Weights of a small GPT-style language model, trained from scratch on English Wikipedia.
Size: 8 layers, 5 heads of 64, 10.3M parameters.
Architecture: rotary positions, no biases in attention or MLP, tied embeddings.
Training: a variant of SOAP for these matrices, 4992 steps.
Each number is 500 + 50 x the weight over its row's rms, rounded and kept within 0 to 999. Layers, rows and columns count from 0. Numbers have three digits each. The size before them is the row's rms in percent of the matrix's.

# gate: layer 3 MLP gate, 832x320, rms 0.143, rows 760-831, columns 40-79
# up: layer 3 MLP up, 832x320, rms 0.149, rows 760-831, columns 40-79
# down: layer 3 MLP down (transposed), 832x320, rms 0.137, rows 760-831, columns 40-79
gate760 100:605585486537485471453462485547537325505498497470543580503490528475469422531534512425432513388557462422495523480462527516
up760 099:487558588544456491460458532535458480526551526513440438503466543511512657493518481472465591527474457566547575441569550461
down760 106:631514553524493455599536555431434435438494504551553459537548541568425462457498452476466534380512486507500466567422433466
gate761 100:554509400496526619455517509576414522403519459475495546544442503528500441447454525509566567532553507493463537586540487547
up761 097:523550463515477505547489425537470436429503531470526423504508551427570479480459519480554448529430460405554572426549554489
down761 097:528544496467506496470590563441514546410497479527537501528386550531609443442552454597491515601443594552464494514485431486
gate762 097:432452524553507488476393435403591491501554524463441567448552493583413527493567477445477418567478543567557550579562523421
up762 097:540599462518490426530610404548380481520511509587421573403503459460621499520477508518586501508436548488500431496455464467
down762 100:560437564462506565450435576497516531530570524560446512432498531454444553516466398494491435536470619529489494553414445509
gate763 098:434483563575537447507525453446522482485525525477481460512431580597490474496541614471554493428506469472381547572417465571
up763 100:515497485577451529502419392491493469512476487555543519526512539536479507473556447558513621523496380415513482494508488481
down763 100:508459522579493515507544428385441508429499592560446519482566436419416544532514576515447435553487563463461485495561471515
gate764 100:500487479478452439511515436379477443439461527464560399483544544504575440477502538473536531509497470529504517525517450453
up764 099:463535449524537524497569521547604536404552488479541457507471544483447445549493507422507498511600535512553555476533500646
down764 102:480476527428491544514468563470568484477424488453586577510450533490462506523493495535541481552464458368545538461466465472
gate765 093:495412608532428471433525475488501512540587498433574565540534456590407449493535428499569480431544498520424423523565538509
up765 093:596489519486505444501535527452471531555580490509520571520443496494417485513448570478551472441491521455441508539448637471
down765 092:483477507480529506466495474492473577577450506503463401524535551467494561430551502445524343360481391508549470514499462456
gate766 104:488447467478516555532519529636481442478536506586563513480540606457554525435449457525481590632471441491489517516490481561
up766 096:553448411515611444445457509460548504425517502502546489523462505399638585504492565547520445512516539513465553545458516382
down766 099:539491510521477428560543575519529489512470570435489482551453476432494486468433441492401603718457468599484452443432454523
gate767 102:492507564542503391454557431404556526490468559533510461495502477513574505439548521522449542436406492496507534415541446504
up767 100:549572437563547551499476517446473489536569494529502496592575532492493465528478590601441555491517541479494554509515582554
down767 103:516538510417518470487446519520458480434546504513493532480475498513442535535546541496372542481475561509531549551546402390
gate768 104:485511427493507543454435551512527544587544543540530468537482489449443480523497497449485524388562524446506528503448444410
up768 095:426495522427471498507512486505476631443522475462514498537432412537476424488403529539556608422476511355540545507483455458
down768 099:476502508474572494522505501442537485526538472490536486453456537443455501583509459580446386419465433557426460455451448515
gate769 102:429513552453517442552372511551539475414537577583513561513601492480523542503462452511481474560451384492608465448563476487
up769 096:463365390557516501452520551587490443437621600541399488509532569529506467539496465490517416529511514501583582546541501490
down769 099:546555466483526450423510454492475611521433488507508546503455480496486413513604480446593489554502610456432495562514542534
gate770 097:479455547528430577454501570440495519532497468554443511508511566600500494411566496457527449378547505532593528510603482536
up770 095:472496448425558521432586543502573518461617570545455542487464512543472508435426543475478518559581577546483555573523580547
down770 094:465560536460511495563485443383460479512559516562486489480513425540390503474540570562533529398453466505531438473443455479
gate771 102:471475567503520471447554555428631522451558514480465416470604569412465501544494480434443476519540484518457471501534521531
up771 103:472454550512391402539426435516461554481434430488565429500492425557540445517463546504475476363428590545620416468456479482
down771 104:489379507471482507488545457537508442568537477506527519546482523460538523481422612530503470568522430522500485511470448487
gate772 096:550521384502532374544520537517520459598488528493450570443531523511524490431536460594584539434485477500593549556509545542
up772 095:489507538500468493450454517651437512504608483570559461442538432518462511503559493518481427555551492470526455467501509524
down772 096:527428530551444466530537538450529477523474515517456531510501521508520458526537515498488466582589423565412522546507412514
gate773 100:416495494534536460497380443509418514484452511503416430599577499494521496514445447496436477510467394392483488545557454493
up773 094:480526635521474467571495519489438543516481495542540518518434512455500464479574431479503515309362467448465554473493532519
down773 094:506446393499511494533558463443488428485487415495399475429464396533489449457586608473482470445502389497430414549568464521
gate774 099:544517438485501545505540426514495444486405540518598492554611536542570417432484512529582460516464529458501427621486462446
up774 094:519538441471503486458463398422444403531479505460487501540442481515585507519536473488515439509554508509483513477465632477
down774 095:419417550520506497507558518416645541515499489509547563394559523567421551490458497412514508426492436616556463445518454474
gate775 098:369439462550569471537487557494525494463488506500498537499441471553561530447589565565584528517433532507524529542548497469
up775 106:547580494435528595508444501443495442490557522500615476446468619599559512533590423416521491601532621604489473494526520577
down775 105:507506501530462526480560592487498475391466512507499470474472531559512552471498386521473509595455510453624389505505464447
gate776 097:460493418545541385474474419445343483481551515527544510473526489467511437486442495561504514442465602530444508456451470452
up776 096:479440438482484522509513557547452390402531556466492477547494554529482487457541580485396508444466429482620541573573532541
down776 095:439492478495493472492507486483548573538453483571338431558475534519579464453579504500530497548498500554521439391507502517
gate777 095:504470550456412547509512562526466478539440440462535475459460498485597507519499545553515479436502549485434556561593547524
up777 097:552488471446555503502544403473448508430582417525534486439563480505426605522473488507416422493586493523521469496499469525
down777 097:504548559572437364551506520434511514519561508499415472536486518497514424480476497432532494468454532521503561567577499473
gate778 098:510525489541426468467549541540386506424572567426507452555485553607530531526591480543497448463463508500541341555456534542
up778 102:580567498489491515510492526498418470485476597475478504598567509529500519495576409518574599511440551477466470529520584549
down778 100:456516533411548485496439554470494511603406430589515527548530459523470460504469488528566539375556511556484536504485451400
gate779 106:495413439577479517455531389444485469566542396509467505473518494456462518477526507456418523378539516480566575529500547417
up779 105:536381451597522562555471530544409452500529488450487496531534418543480528493411573464491516469426461481464445472501453521
down779 104:523550540486418400483573527414484510529436553500469562457448571409496513419523498519406564567494470503497555535498534599
gate780 099:565508494554463495461557396495504488476536521441552445499524508603511530457571484534558479417506529578455528560538495449
up780 098:563469455638527504561506473427495448567462549440428510595451533519431407551418564515512550475509608539547500498542501425
down780 100:550442558478505500444400567498381604460532499477579448458579506487406491575528470566574523431544474549576443435554488495
gate781 096:455550499473398519475509566486572467507442548498442425507504492555453597572440464411471461520449466469509456519559437514
up781 093:411571537538518498554498508451502529463492559521456482387456492468625545444577427552521429552543476461398457578520474452
down781 098:383527505447508588557475519397552434503483548493507428511474537543448503495455474412489450398432594548523422412498500489
gate782 105:444483512463472491415467562500552485410533552487577586604516568496515444514422515513435480508472596540493531455540486459
up782 101:514508507496601499543554474431525388533436519545464425501542564533471500501538481494532490561530495564457436524434379479
down782 102:537559502441470493420462510448512630479489527468515488493443612507475426454530517453481489393588542592574555404499512481
gate783 102:520513519467420453479521495407515469531485579375571388491547629434502424594426507592510477511406577495393524520425467516
up783 103:498488585498493562547569412549544514591585480541508542503498454483573432553513503547504489517537552513485541512502517625
down783 102:486568571462525563530445549471432439553550517540555441427500528528562589528446474551541478557463433509537424454507610569
gate784 103:408457555523475512617531520540548484568496512374536503483411574492588496431524700585515484439495434553502550501518536491
up784 097:610502503559507522608488528410535428428484556424559497475457427492417465551514484516448489420498531537455494464509536584
down784 103:538559484563421492481481512498523495526472488600416472505542461550538501532473386421520564401506501483468448465550522470
gate785 101:478545532506530548491579508517547514499487521448519492553436556410473405493590526537473591512523472536566355532619525571
up785 098:477534451485517550511475523552595480478395594475463458470443405511508423525496573423588538507548482523557423497511405522
down785 100:532531479542510629484417534426474517586470440556496486531454542523526466486525468481521493464512577511568407430514490527
gate786 104:521441508540523558481418387494540466619441495454515511519510419505625524517497570480543497521480506431541506469588574534
up786 096:503475488464542454477454490526454477589414598383481521434547427474517443493478442513512562558494490417477491451468492476
down786 096:545534454486438556468475518409500471582523423445475425567564481505508587557506532587461560591480440493531481563571479507
gate787 107:453394421497549483570402558463464527522450538468379561443501545467487478430440517406499437578554483523577520567503483533
up787 102:434527647489465512463533494524591544429565566548478500575423506580523446592451554532477509507427508476440534486564451477
down787 102:598410499523544472599443609496528470465501443471418544594452567507495522491469611484441454495573531498457539417414500436
gate788 103:481520480468480445532511607560455492473512487482443398551511460463537462552562546460582486509431585456515505541494540487
up788 100:557562565540463458487517380559434569423522566510539582603546596622439525537495506501508489444522511467532555530496489584
down788 097:565504472464495483513453546469457423613432442545516360454477485408441579506553512571582521567486425408455503514360503476
gate789 096:562576522550564539490611475410517547520533535489485442487476502498494515454415516426446530472559486548442447487537464540
up789 092:551469493377470558467592517452527582553558441556535379603463525449562496466415627455550499509523611439509456519493539397
down789 091:528561560592564487521476458554528495479453573426469625482457466610549591511563441509523484429494459524530550479481419452
gate790 101:397415484499481599447514525515455505537487477450426567509538458464423491570483442557608493572380453497496477541417547395
up790 103:443567490449508449482508520471416476397498491480460483522511533471526464520490418436461443541476444511520438555590448473
down790 100:412568502472454502595482448589563521414508482487417468473587538510446511504487519556524464418514582551482458490484488518
gate791 098:480463506531478593447488460485470454473545537465496547501559507480427520538504502420592467551503568606567543460468492499
up791 099:491546554422495622463468569466460527447525492516539495551464520563499452483494597436474537501525530514506532467520609428
down791 096:595440515582635446511522500492562533485569532500524551482511535487473441528469559511563389299503488474470496548377490485
gate792 095:496493420603496472418466513523424543488526441479542486556468404530500528549511558459523493546539591422573451594569476415
up792 098:603437500437531491488444556506491543486532482553525595431476418530503359483454507548596475440484488527490490429550490537
down792 104:437500501580456474533539513489471584477550515599613537510469527410508586506559543425442526545519479624451549436484588604
gate793 097:508480502561488511473425503564543423521537554466457498495499482439544495548496418494468560452481531503485496589547490480
up793 093:530547381448540443505466570452480497439559546481615538552492517485601473640435520444486527451488566478517440486560547447
down793 098:535504503395478506542459549526373571470383423480546537512400535517523526557445508537513500370536578566533463413495444542
gate794 101:457495559494525457447500477553448585517485482442533446557490474556558574454435418463563461489452528471530453510413474481
up794 101:498478507526529491527556423495485586578532534539529488637504511449586529516489509504517573582441478525529458448398522475
down794 097:488537545449502456471524591473480399493576405508474483440440478443394471506516519491499522510527426553571472447443429496
gate795 098:495491501562467579403472525429495467531450372503455492570509576528419546456514466541493481456539554529531551513565489521
up795 108:532473464465436520593525448558512446504566526408530492498549508426562527531488532428330509426484533574465513462612462496
down795 104:465541507508415507414502465587515562561531472484493538404487451511475562566435488470536514417496425440446441551582447572
gate796 104:454517543444546509487459495463551566442507475560674447428499510508540474490514520485532500535523507508562493473517589428
up796 101:385454512420415390495602534601481503460494517500399465459541494503550482392511532551455493382476434520462556492513481532
down796 094:557515527553505486562526552589602409478443503539495463500527482522505561459431503485510558553521554536395549640637515476
gate797 095:531446465472520412505530578490546622485470494480582494458554564421475501589405497506496466404467499530528520497508534468
up797 098:499423541537497473584509454563436494517558509468484434500456477463496442539421558564540459589437429409504474545467498506
down797 099:489536552546597464589393507546526551506493471564400447426531436577557554538416440521481521496493497443517583568517568525
gate798 101:508480516572551464490437534566500475493541509566470537489556501558387513399530545467572416580419531471488617459569521570
up798 100:509452507454539475601469516448511540517465446478514516532468410511495409457445512481505414501483486508368514453496425491
down798 103:653474423586539476449507557596522503489600508518428554482465561480425518501559496538516505432552566492482532565625458475
gate799 102:373552462515383560440449534504565536419468435532467553476503547574562456511544532458522428561593570527436585555479464486
up799 103:540396397460531597525487533476493496415571544435534491454461521507537507514387534481599497354439463523476548553401534454
down799 103:409477452401509483514374515499502417478501503543483525613548482475476369443546471486525492475459523453487527523565499570
gate800 099:486483401588462451440539508473471477489505480524491442503469565559547489494543559481553553468468442580427564541572601498
up800 093:410490476419476529507478479499460437575511417501460624518557523522458507505499576446527487467559458442469437496462576605
down800 093:575561497557425382507532531536569471404523580573505501522407405483529536507508402457479357502499575481561501493535423505
gate801 103:560523559465537527509601494514510474436574508556559454499426557524517488484463540489517543521551565494515476472560542506
up801 104:476505450437509455450498494529557569501523440486563445531562415445469495467465511496465540483543507507419508513465446503
down801 103:558575538511508544558486537500493510485440483575438472517482560520504487493545508461513500590476452502496472451437575551
gate802 103:523523506440570512514491489380463558513507441440489478526591592515646581607504491474482508457448478418465520496552481504
up802 094:511475445526509579497499542562546505503493474514455451551532417512503537502507503406530440555508467509463498531497512529
down802 099:581589449415626485540445494487439516526508501473541506485553554477542505561554538530452514501577419538516531614574563518
gate803 103:523381523480488532467459547447452527472442497460534537453379488584571547496615495551527383501490620573475432544510547581
up803 102:480569547440527531501520423453515504462540422467541480629441509525549461528559527397514421455437456560463572542453547531
down803 105:504505476532518461588508478465499483359458614552476549461481465449554380492522437455457472502508509526505517570561503472
gate804 095:462479557531469565396505468482521471511547434458532472586437608609470440460440537456546510426435505516522438473552588467
up804 093:473483519532530441486474493509490503488452505466474500542547470555502484509346485484509505550544484604494469499469542595
down804 092:552544409584510521427537514532498629449532478480462473584401572457570489487580390478471525529484537431539504398619474426
gate805 100:545458504529487444599521524486532501495480495374520444529482523412435451492486537508444541525445463469590539394419490532
up805 094:488622459533370452438506538545455495409556440466446423459531560533377518418506541535522469547469444415456521442527466491
down805 100:433448442452519515525504558510440568493458524461522465474461420484445488518516584473514510399561527557556426593445524456
gate806 101:439515481490461595539487518515460502522570560487497525528493527551538497375451565460479492517486521525497620505480496526
up806 096:515569485559440535540561505521628483551539499506435554471513492457521559530458399456521430492377487481498472531484529508
down806 100:424431564542504565539485456501475513517428524507465542523484541499521578456506498500461449493511587426527511490411488484
gate807 102:521582500458443462547438471502437492423458542537579537520583487545466534535584514406499521496448511428406593476503508487
up807 105:571397597503491460522417537504534408471392501429511495546472472471398536584629556463585540505455407467445488596538522499
down807 106:421480489493450559541562539561506445463449473491427495497562421495487447439460462581425522520491443516478507409428490481
gate808 097:485499518567454513370426472465408535459445526491493481547467509469559479521538516507461396538484482534516545498536471508
up808 104:529490428452540418511566544465480534476550490538478525561567509512400465525599468531554471536401471452440507520529560558
down808 102:468460428456505525505439486507538454466478560512554486538472478406432495551445577572491419596476538502446557505440489479
gate809 100:533500477550526507473525501530481411533542570529572546557589491421456514524551429537491573529470470478512443461480424584
up809 101:603522446510423453421579446512581547502525508512557459599483517476528530623456491506520463431523541499425487567501589470
down809 100:577485460546440472529434574591393431512576484551450493472566579449500587470459452490463555446434513420444446401567444535
gate810 100:454530561517583500510515458464479516534541439480487496565506450466389394525508602525506567518565486612550593536453542549
up810 108:546505578543410454591539487469502513528418518469487445442441484457602556444445546425531489536504506444495518459530575458
down810 106:393514496506444418528488584491469421622557574552522437503455493567457530550490498468513580572603534584529567462407558445
gate811 097:493483506488513538508463494492517464617520484459498455506454601541609502464636457565498522428573499553472489507599490448
up811 091:499453354510524534452556482506483498462473510538562459498481531565433521484443490485483393469438568495517470568407450532
down811 093:528524538518448465458505486474485542531411530430475585548503483503559526435489430489428554477532519493564547518587513517
gate812 102:482405508412532570424534489476506536529510613514447477531505453557465484514534560470551535387473544532489521478522466401
up812 101:562551523424415540518356504532491555442485435488618432458458531575555537492506546484515474487464470515424587499494509443
down812 099:445464514526542445531502502520512563551411397526514586419574532468461578525460435435521550395565479460482420493454505508
gate813 098:507395502447485509507480464430497567472465475450493455538531564528463462516531473498509407448459508521529452522505570471
up813 087:464506511460478500533508477512522514540550520647514500493520542512477517504451477542551488458484538499506552458610541422
down813 097:485533547420534470503563441484563548441490479660509552497521448541442497485456573437528448593462428498455563470507535506
gate814 104:478411503472540440463418480534553516593461490538518514474517502510451550517497530498438544419587460481598533529413564429
up814 107:441557495507522584485512498508473541447500553399555510487529468477461389550556502455582495412446478510434521542495607463
down814 101:486500503549480452530536479482455629577506474467489463468470577491560526557510551647487497510479433535602547460470541475
gate815 099:463546503621456487475591551410560507426475497400470457535570483435531573558519500494495501482502476518515425480524502464
up815 107:551495398531417490544525362430586473531459564580459519493447420506480503519514445452534574386487513522460501407528503437
down815 106:412494528551462473569481519470539582521447502510528516551486487553523467492532509479528544483475487480497483532514585572
gate816 101:451362489503490448466558462554440480553522492426525443628404538476469428545549488457466537428450557496535525567505501504
up816 098:430541536491470497436546535516506548443447551492473547526477436468513514420488498468537552624479501522434567362526543484
down816 099:501458522543521558500574540504538435514624460515565511542480484536537504462490484496459503459518511517548524611443453538
gate817 099:558464530619530478407638507479483514501554510564473502576430576504498403456523501580427505312538470533555417532513524498
up817 099:466476542555427537489593371452593451557454452471524456492487556593498487493407487413495500398400451464538451437462454523
down817 097:572461438545508486501625584581402505512454520529391481523509435478537549461505511496408543539520464461405587493506568532
gate818 102:536447484476502465451548563511460525520437500478465502575550521502432508514556537472453452475494475464494509457469545566
up818 102:482497541465588500518498597549481501544405445576457544545434561515499478564514509491444488467480497450457539418546526509
down818 107:423455398519581555512450490583484475520488452587456436459557551426522475528564523535468524342560527432462489531469554554
gate819 099:563466550471508516416496598441483515550542500471511548458497481529552512520601549518455431484532496520454477477398572522
up819 099:401505477452463532540483521524465507454533485402435441476533464504475416552480494470443542516428530484491502532588491514
down819 103:537471428481469514441429476455548412550455564585502453493559555531494424473529542556484518611465482520417483525553481557
gate820 103:507447517401443498472505493473498450499491572529504400645487473478633507489551555583428544523533479509572514561400415527
up820 104:509491484484466485537508455365481543497507412451406537539473512504509512503538496581582496512461510585436565521488490514
down820 104:616367485583489500492524578432498570463520536477485468515512483481483544567561603432490486481554469468490461440509596473
gate821 104:503523477465618583404489478476528459566556492565527493488462528494452578474448487509428498670455442454538510518441476516
up821 107:519496570490505469466508535440462436573553535532545503433415489508498561442472518492542486486459491447492467528487555538
down821 099:543507481590542421506526518490528525450483568418602513458561550522493500612511411504538518245488507514507403532548472460
gate822 102:463446521491492481578431471548498410581398581518492470467554485482493506499513538550515436573501455498530586498529481497
up822 096:489498433445483484482497583499521504519416529542530484495439487503508444483384509500460525540502487460521504472532452535
down822 101:482440469585531442403469546496430472536472541479521457490524567517378523535523415536506452644586503526467519548439509564
gate823 101:493562523548475449407542580486509451575521537494504457498385462397476420555533480519526553488532525604466556516475452511
up823 096:454493490464440531550450524539478526495481543592562512449670492466558589558493518482495407525460453566525476521496480560
down823 099:539461546457565426500458486463483519489508465501520560474562440576535536459531504450558432419552454436450503557431566422
gate824 102:518389508464435514477589551447573499489479471440454490540540507558484607441424471508540467503530476521442480356455558522
up824 095:488479463542445492501450523592530542493540598499459589510507405528468579440475482419550472459582511570536489432413461505
down824 100:518511438567512498510520453464522444447581419509543397568568581474523397465563417476526525464434563522469508570516466541
gate825 098:491457538458411508497488494503511506521399506519577562483501494541412435470480500481536429545554539513519462497540481525
up825 095:499497471572500517507505619491485461517458472576538543532540564476481544478539477455496493529579528487400520493552491543
down825 097:555514481428547449512481455432494497516576527523459520453518535550496540462528549529531520508468528532523507461533453572
gate826 098:501508520402438509447456508548538536516494559477574425480556507460434479500490608514532519453486497441566508438462548491
up826 100:490485570464517455518499469465415483477530488534461491495606445472388551521521489488485479548445426554407497556527506461
down826 100:527469474461525537585520461589407468447512515588522535543521573524527569563537391494572518471522452551467445470554438501
gate827 100:507492610524583433440472398519511494439520503579465495551489415546561510422398430465502528566514468476567466498513472489
up827 108:543512499540514545538594530539508520507469478327540425511453526498481542466545529525521406535462510487399544519498502467
down827 103:472471504466421477549490504518564510540542453578511502444531437496500517515437510448376497510477441465505496517485511505
gate828 099:498463456575482481567530499416504552480494442495483447478447492510517450517581482377523477532435561474485442585573528459
up828 101:466451441560475542488504515475459626411497615524547523578538560454527460486441551465471541470572504523461451473468599458
down828 100:538534517534472549489438490593517456459423479422456464498437541547558450414476473563526519470513485567453545447439518543
gate829 100:538560547544496612447474459508572492563448521564473464527531647470511548451464514388545465471534444492460475378372422523
up829 097:482514520577497564524556474442462464544482613525531497478609492502570527490564524535525511554544522568538521487466486578
down829 096:514484485454510580438480532495538577499456495462520539492502419540448403450455494562437525569544569525532511573649567437
gate830 099:468661455553498484414518506511493521418481521483446451497556564546467408437529511422435501430421436513550517429506448600
up830 095:512534484501514498478569442548490464532567551545405454500499457483574579485517390459561489380551533489561472482503468524
down830 098:467576478448508489494442632505493530567500386512518522447489418475541558487527547481479468480504489402483586434439546515
gate831 108:530523422464437499436493432525531475513590499559499542565471468473492537553458634456486538532445475408478589517525464495
up831 100:492519485538494503544632438537623449461478483499458535471526444541555532406438466520506563463442514466485539489575410504
down831 099:531539524451498447476581471433466504548477556552544357443475473547426562546471590523500504551519473389503482599460494477